Weights of a small GPT-style language model, trained from scratch on English Wikipedia.
Architecture: RMSNorm before each block, untied embeddings.
Each number is 128 + 24 x the weight over the matrix's rms, rounded and kept within 0 to 255. Layers, rows and columns count from 0.

# layer 14 MLP up, 320x128, rms 0.219, rows 296-319, columns 0-127
[[110 177 172 121 149 130 120 186 127 146 135  85  90 114 108 100 102 102 124 121 119  97 174 146 107 140 124 123 131 142 172 138 165 130 145  75 140 124 103 125 168  72 111 115 157 147 128  76 147 114 136 163 130 140 153  82 101 123 134 158 131 107 119 121 107 135 139 152 130 122 139 107 144 178  86 104 117 127 148 147 160 115 152  94 134 134 126  86 131 131 149 136  99 100 102  78 125 113 140 123 139 112 144 164 144 114 139 123  93 174 109 145 111 144 123 126 154 122 112 123 152 147 130 142 111 124  87 120]
 [118 122 169 147 165  99 134 124 154 139 110 142 107 154 131 119 147 113 143 125 149 115 109 111 154 132  99 147 127 135 110 131 126  73 166 167 135  98 116 179 129 135 159 147 169  90 124  98 104  83 122  95 118 135 156 166 151  99 108 121 124  81 120 133 122  55 128  78 156 152 149 118 147 130 165 152 133 152 125 144 128 118 157 132 109 124  78 150 147 138 116 106 118 113  98 185 131 125 149 162 152 205 130 116 129 113 119 102 138 139 109 164  89 137 148 132 117 152 202 156 113 190  99 130 127 119 109 116]
 [123 146 143 112 106 104 115 103 110 138 134 150 142 165 122 116 130 118 130 117  92 132 113 131 110 152 137 119 123 121 120  78 120 114  78 174 143 142 134 151 150 177  80  97 107 122 102 119  88  96 112 124 152 153 148 124 133 101  71 188 162 154 115 124 130 165 148 142  71 158 129 148 124 136 123 126 118  91 114  91 175 151 144 124 153  91  82 116 206 114 105 141 145 136 151 119 102 186 145 148 172 121 135  99 110  96 126 105 181 156 168 125 114 148  99 113 128 142  94 129 134 117  95 161 132 119 175  98]
 [131 123 136 156 145 118 164 116 119 147 130 152 129 164 112 136  97 142 116 181 133 123 118 132  98 140 102 156 171 128 134 156 131  70 114 122  97 111 146 138 109 174 120  86 123  94 114 173 117  74 167 133 185 137 187 114 137  94 123 128 160 151 115 145 114  90  85 127 123 133 172 151 171  80 130 127 140 107 145 115 150 128 167  99 130 147 143 115 134 186 113  82  80 186 145  92 114 112 153 105 183 122 116 132  83 118 130 162 161 131 147  98 123 136 125 120 177 121 110 163 101  94 130 149 122 102 123 115]
 [131 143 147 157 115 119 128 152 115 125 188 117 127 111 102 144 127 112 132 128 149  72  88 117 161 124 121 110 130 108 105 142 152  58 137 133 118 106 116  88 133 126 156 124 149 121 110  75  98  72 155 164 105  90 112  91  80 120  93 161 152 123 112 156  79 135 140  91  92 156 112 110 120 165 149 111  93 181 144 179 100 112 148  84 145 126 109 121 116 135 113 141 156 124 112 131 163 142 150 124 111 123  85  98 105  73 170 140 120 105 141 136  76 140 180 159 122  96 118 116  82 125  98 154 113 109 126 135]
 [ 87 112 120 126 164 108 119 118 121 140 129  98 102 100 105 200 151  97 122 159 151 128 169 165 100 127 151 126  84 156 142  85 161 134 145  94 113 121 120 156 120 130 117 141 165  87 116 114 147 182 162  96 179  87 111 135 143  87 105 129 145 127 131 137 119 112 138 155  83 127 131 161  76 125 131  72 161 127 149 128 125 107 125 122 167  96 107 133 140 110 143 130 154 136 102 120 167 128 195 101 164 146 187 112 126 106 140 170 141 163 101 107 129 115 160 134 101 113  76 129 151 125 165 138 128 111 143 113]
 [ 76 148 161 129 151 163 154 130 137 132 122 137  96 140 149 124 119 130 146  93 161 107 110 135 120 131  98 135 125 193 109 147 117 162 101 150 148 121 133 169 111 123 130 114 129 155 108 164 110 144  95 153 119 160 126  98 115 159 141  91 142  80 133 152 128 124  98 150 167 127 141  96 192 133 126 154 120  94 141 122 149 104 129 119 139 135 162 134 143 137 108 130 154 147 126 144  94 130 127  97 145  89 165 119 116 121 104 129 105 134 115 107 150 157 120 102 104 146 127 138 118 143 123 113 176 112 125 153]
 [140 169 142 106 118 180 148 172 113 131 129 116 154 115 134 173 118 130 127 145 116 194 130 106  99 126 119 121 172 104 136  55 111 123 113  80  92 163 139 132 160 108 110 147 181 116 110 199 155 138 142 109 123 127  95  84  90 157  90 172  77 112 136 158 116 105 113 129 117 161 107 143 160 161 115  88 133 138  92 121 142 146 153  93 156 102 111 147 127  86 146 154 145 180  76 110  79 151 104 116 120 155 178  96 117 143  95 121 138 113 149 142 102 135  83 161 117  98 146 128 162 132 144 108 137 160 111 136]
 [ 97 116 110 114 135 110 157 130 150 104 156 154  86 173 150 144 149 129 143 154 118 112  96 119 128 104 106 151 159  99 113 140 183 108 169 121 124 158 157 127 102 118 162 150 109 112  90 160 107 128 138  89 145  89 120 129 133 139 139 123  84 151 101 158 113 121 181 152 144 152  97 155 111 148 103 136 132 126 123 103 104 162  99 134 120 153 118 136 161 114 137 111 107 132 105 145 137 125 133 106 106 133  83 144 109 138 108 140  74 173 132 134  97 169 109 164 174 156 147  97 135  93 123 122 137 120 136  84]
 [150  94 117 123 127 110 124 158 162 129 105 169 144 155  95 110 162 109 123 125  90 192 124  76 118 136 147 158 130 143  83 123  86 107 131  77 131 126 127 101 132 176 133 144 114 129 141 102 134 114 136 160 113 110  84 110 138  96 136 169 141  94 120 155 146 127 137  89 116 131 139 154 137 125  85 113 157 146 137 132 122 100  98 116 119 122 124  71 148 113 116 117 129 148 152 150 112 130  95 135 158 134  77 142 173 145 175 102 142 100 129 112 121  96 100 109 112 163 129 143  94 104 138 123 154 101 149 144]
 [ 96  92 146 104 110  97 142 115 124 136 141 118 114 120 118 166 101 143 131 158 154 138 120 129 143 127 111 130 148 131 147 111 145 127 135 146 142 117 152 149 158 145 119 144 157  88 114  77 139 119  83 127 116 137 137 108 108 124  99 147 116 133 101 112 139 138 118  95 169 154 143 128 168 145 162 141 132 126 101 176 163 124 132  93 103 118 141 135 119 118  98 118 135 146 116 176 154 144 160 130 145 107 129 121 116 119 149 150 130 127 120 126 139 141 114 116 136 118 119 109 124 150 129 138 104 125 128 163]
 [129  90 154 158  87 143 128 130 168 126 172 132 113 116 170 133  83 103 121 124 121 124 115 141 116 155 148 135 113 168 130 112 109 144 114 148 141 118 151 100 143 160 138 196 143 232 116 139 126 149  58 105 146 131 111 119  96  94 162 155 129 148 139 148 121 124  68 127 159 169 169 127 135  97 105 150 108 120 116  88 119 118 159 141 126 145 179 149  98 159 132 127 122 103 126 130 161  91 154  98 126 131 158 136 153 112 153 123 141 124 109 130  66 178 114 139 123 136 113  99 137 122 121  73 123 161 130 150]
 [135 148  57 123 114 128 143 136 162 108 157 139 133 135 164  89 119 109 109 157  70  82 141 128 158 133 149 174  84 119 110 140  73 162 111 137 127 134  94  98 129 174 124 138 173 132 126 122 141 130 134 125 144 158 142 116 104  59  66 170 137 138 151 140 137 107 114 108 125 144 141 121 167 139 135 191 152 173 120 104  91 117 125 119 130 138 102 131 140 120 139 119 143 148 111 134 101 106 111 136 128 115 143 166 111 120 156 131 129 117  83 113 130 127 165 129 112 158 135 114 135 136 130 117 185 132 174 168]
 [181 113 127 115 165  89 114 135 163 120 134 146 149 111 125 119 121 158 114 150 129  89 148 105  83 144 172 139 142 167  91 101 116 110  98 117 131 140 126 133 136 130 160  76 152 145 150 141 134 123 141 131 116 148  95 176 125 105 170 129 136 153 116 149 136 171 125 165 125  90 155 128 120 121 149  70 109 135 114  83 158 153 112 114  97 146 119 130 150 112 121 152 115 164  71 125  86 104 133 130  93 177 156 138 108 148 165 154 107 115 141 131 129  83 129  80 158 146 140 167 132 135 123 126 121 127  79 141]
 [127  67  92 135 121  97  96 145 107 103 135 111 145 100  90 107 163 150 110 116 102 182 116 161  87 162 157 162 125 110 151  96  73 131 111  96 135 167  91 153 147 126 146 108 128 105  99 115 149 100 148 121 130 144 128 197 141 109 134 133 115 176 159 135 123 152 167 152 168 116 157  85 115 111 107 117 101 142 137 122 100 129  81 103 133  93  95 120 149 137  86 123  92 157 143 111 169 120 168 147 134 113  81 152  87 104 129 123 172 122 109 123 140  99 140  84 133 137 166 115 107 148 144 113 128 130 116 120]
 [115  71 107 115 164 161 118 140 157 147 115 151 149 123 167 148 116 117  96 163 165 104 123 129 152 129 120 129 174 118 117 130 135 156 116 166 116 127 120 175 149 119 126 180  93 164 115 111 152  73 122 138 125 120 145 128 135 122 163 150 118 142 113 148 160 174 134 162 124 141 131 102 100 172 121  53 142 150  83 114 143 131 144 104 132 131 134  99 108 122 145 122 126 104  96 156 104 174  84 159 160 113 113 123 146 124 144 107 168 107 113 101 104 115  96 145  89 117 123 151  86 150 118  94 180 112 165 127]
 [169  94 142 123 125 129  99 120  94  99 116 120 134 109 102 114 130 113 121 129 117 153 105 116  86 134 107 150 149 123 114 149 136 106 154 102 139 149 140 120 127 128 167 149 128 115 115 113 136 100 111 163 167 140 143 140 139 129 119 106  97  85 144 127 136 123 141 143 148 111  58 151 180  85 118 177 131 129 146 157 139 136  88 116 124 119 154  93  80  96 111 151 169 105 103 139 118 137 173  93 134  76 118 144  74 117  94 154 127 150 158  97  91 166 126 133 124 132 122 143 126 118 113 113 126 132 122 134]
 [204 101  95 110 118 144 143  80 153 151  97 131 163 120 116 152 121 115 145 133 136 118 121 161 174 121 152 119 154 104 126 108 101 131 137 130 162  96 151 117 128 132 136 105 141 112  96 136 107 115 125 153  88 150 107  98 119 140 153  94 115 149 127 165 106 129 153 136  84 119 125 131 129 133 154 121 129 128 165  90 103 133 154 124 119 111 117 133 143 151 129 141 104 181 152 151 107 107 198 152 117 146 151  96 119 151 121 129 111 143 142  78 145 124 132 125 152 135 153 146 119 154 157 129  97 111 132 137]
 [113 141 132 103 120 132 144  88 112 150 104 120 128 117 123 104 127  83  69 113 125 134 115  94 102 142 109 114 121 118 155 160 100 138 155 155 142 142 105 127 125  98 153 142 154 129 116 151 129 102 109 107 124 103 158 106 112 105 153 123  95 144 145 131 131 158 137 109 154 140 115 158 147 152 126  93 161 118 127 130 136 118 110 108 106 150  97 162  90  76 111 127 127 132 195 119 123 141 125 112  82  64 140  56 122 172 107 152 151 130 187 174 115 129 170  93 108  87 136 176 144 113 126 168 145 131  90 134]
 [115 146 109 123 143 107 107 124 105 118 144 104 151  94 148  94 134 145 127 146 126  96 141 115 157  98 112 147 118 150 138 155 125 108 101 149 112 154 147 143  96 117 120 113 114 162 164 150 132 142 134 154 120 143 120 138 118 111 122 121 140 154 145 161 112 128 100 129 164 158 128  94 109 113 131 146 137 105 124 166  99 129 174 148 167 127 101 130 129  99 150 144 129 147 105 146 124 142 135 131 163  97 121  99 103  58 132 128 114 172 110 106 103 106 146 129 114 108 115 128 130  92 140 163 123 126 126 127]
 [147 172 146 152 159 121  92 108 163  91 145 170  83 106 129 139 110  69 148 155 120 186 142  97 103 162 112 116 108 128 151 126 113 127 168 165 190 129 105 157 155 113 118 113 137 142  98 107 125 140 110 147  73 117 105 120 120  85 111 114 100 149 160 135 131 121 124  99 121  71 126 118 122 133 126 112 127 132 111  76 115  65 128 131 141 127 115 114 160 121 129 131 117 103 154 136 135 132 102 116  78  95 127  99 126 157 120 130 108 101 141 136 178 144 119 128 122 142 112 121 120 115 127 152 155 128 146 133]
 [109 164 151 105 102 114 139 116 165 123 123 132 112 166 108 111 110 107 138 137 155 113 141 167 177 164 162 106 103 131 120 121  63 156 142 101 125 144 135 190 133 139 148  95 160 158 107 139 102 133 134 149 173 152 147 100 130 140 100 121 130 123 128 136 143 113  92 111 161 117 126 116 122  94 136  96  84 150 152 132 145 128  92  72 115 170 128 153 108 135 150 164 110 136 195  91  96 115 143 129 104 121 119 114 146 120 146 100 135 146 112 124 121 116  94 127 102 115 149 139 132 122 123 130  89 116 142 127]
 [112 100 138 106 126 135 135 141 132 115 133 116 110 136 107 135 121 132 140 118 127  99 106 151 118 125 109 149 148 183 144  55 146  90  92 113 143  78 133 150  92 118 133 149 102  86  97 134 146 135 138 139 107 109 155 111 107 147 114 156 138 112 151 110 130 140 159 125 137 141 131 119 149 155 123 128 112 147 126 120 156 141 141 112  90 147 132 167 130 145 100 132 150 124 163  99 108 121 166 149  60 127 116 119 152 156  99 131 138 155 116 117 142  97 135 135 128 119 149 162 122  83 121 124 101 145 200  95]
 [ 90 122 106 169  95 106 117 144 137 158 118 147 113 138 121 110 118 149 124  92 125 101 132 127 139 112 147 135 137 156  90 118 161 155  85 154 151  90 147 127 122 106 149 109 149 163 113 112 142 169 110 122 125 112  94  63 136 141 116 114 131 151 144 102 149 155  72 121 159 151  63 149 144 123 138 110 114 125 149 120 134 189 142 158 133 151 140 146 137 139  95  90 133 124 133 125 123 126 146 109 111 126 145  94 121 125  69 101 133 150 109 111 160  93  90 145 168 100 109 114 157 100 116 132 180 152 114  62]]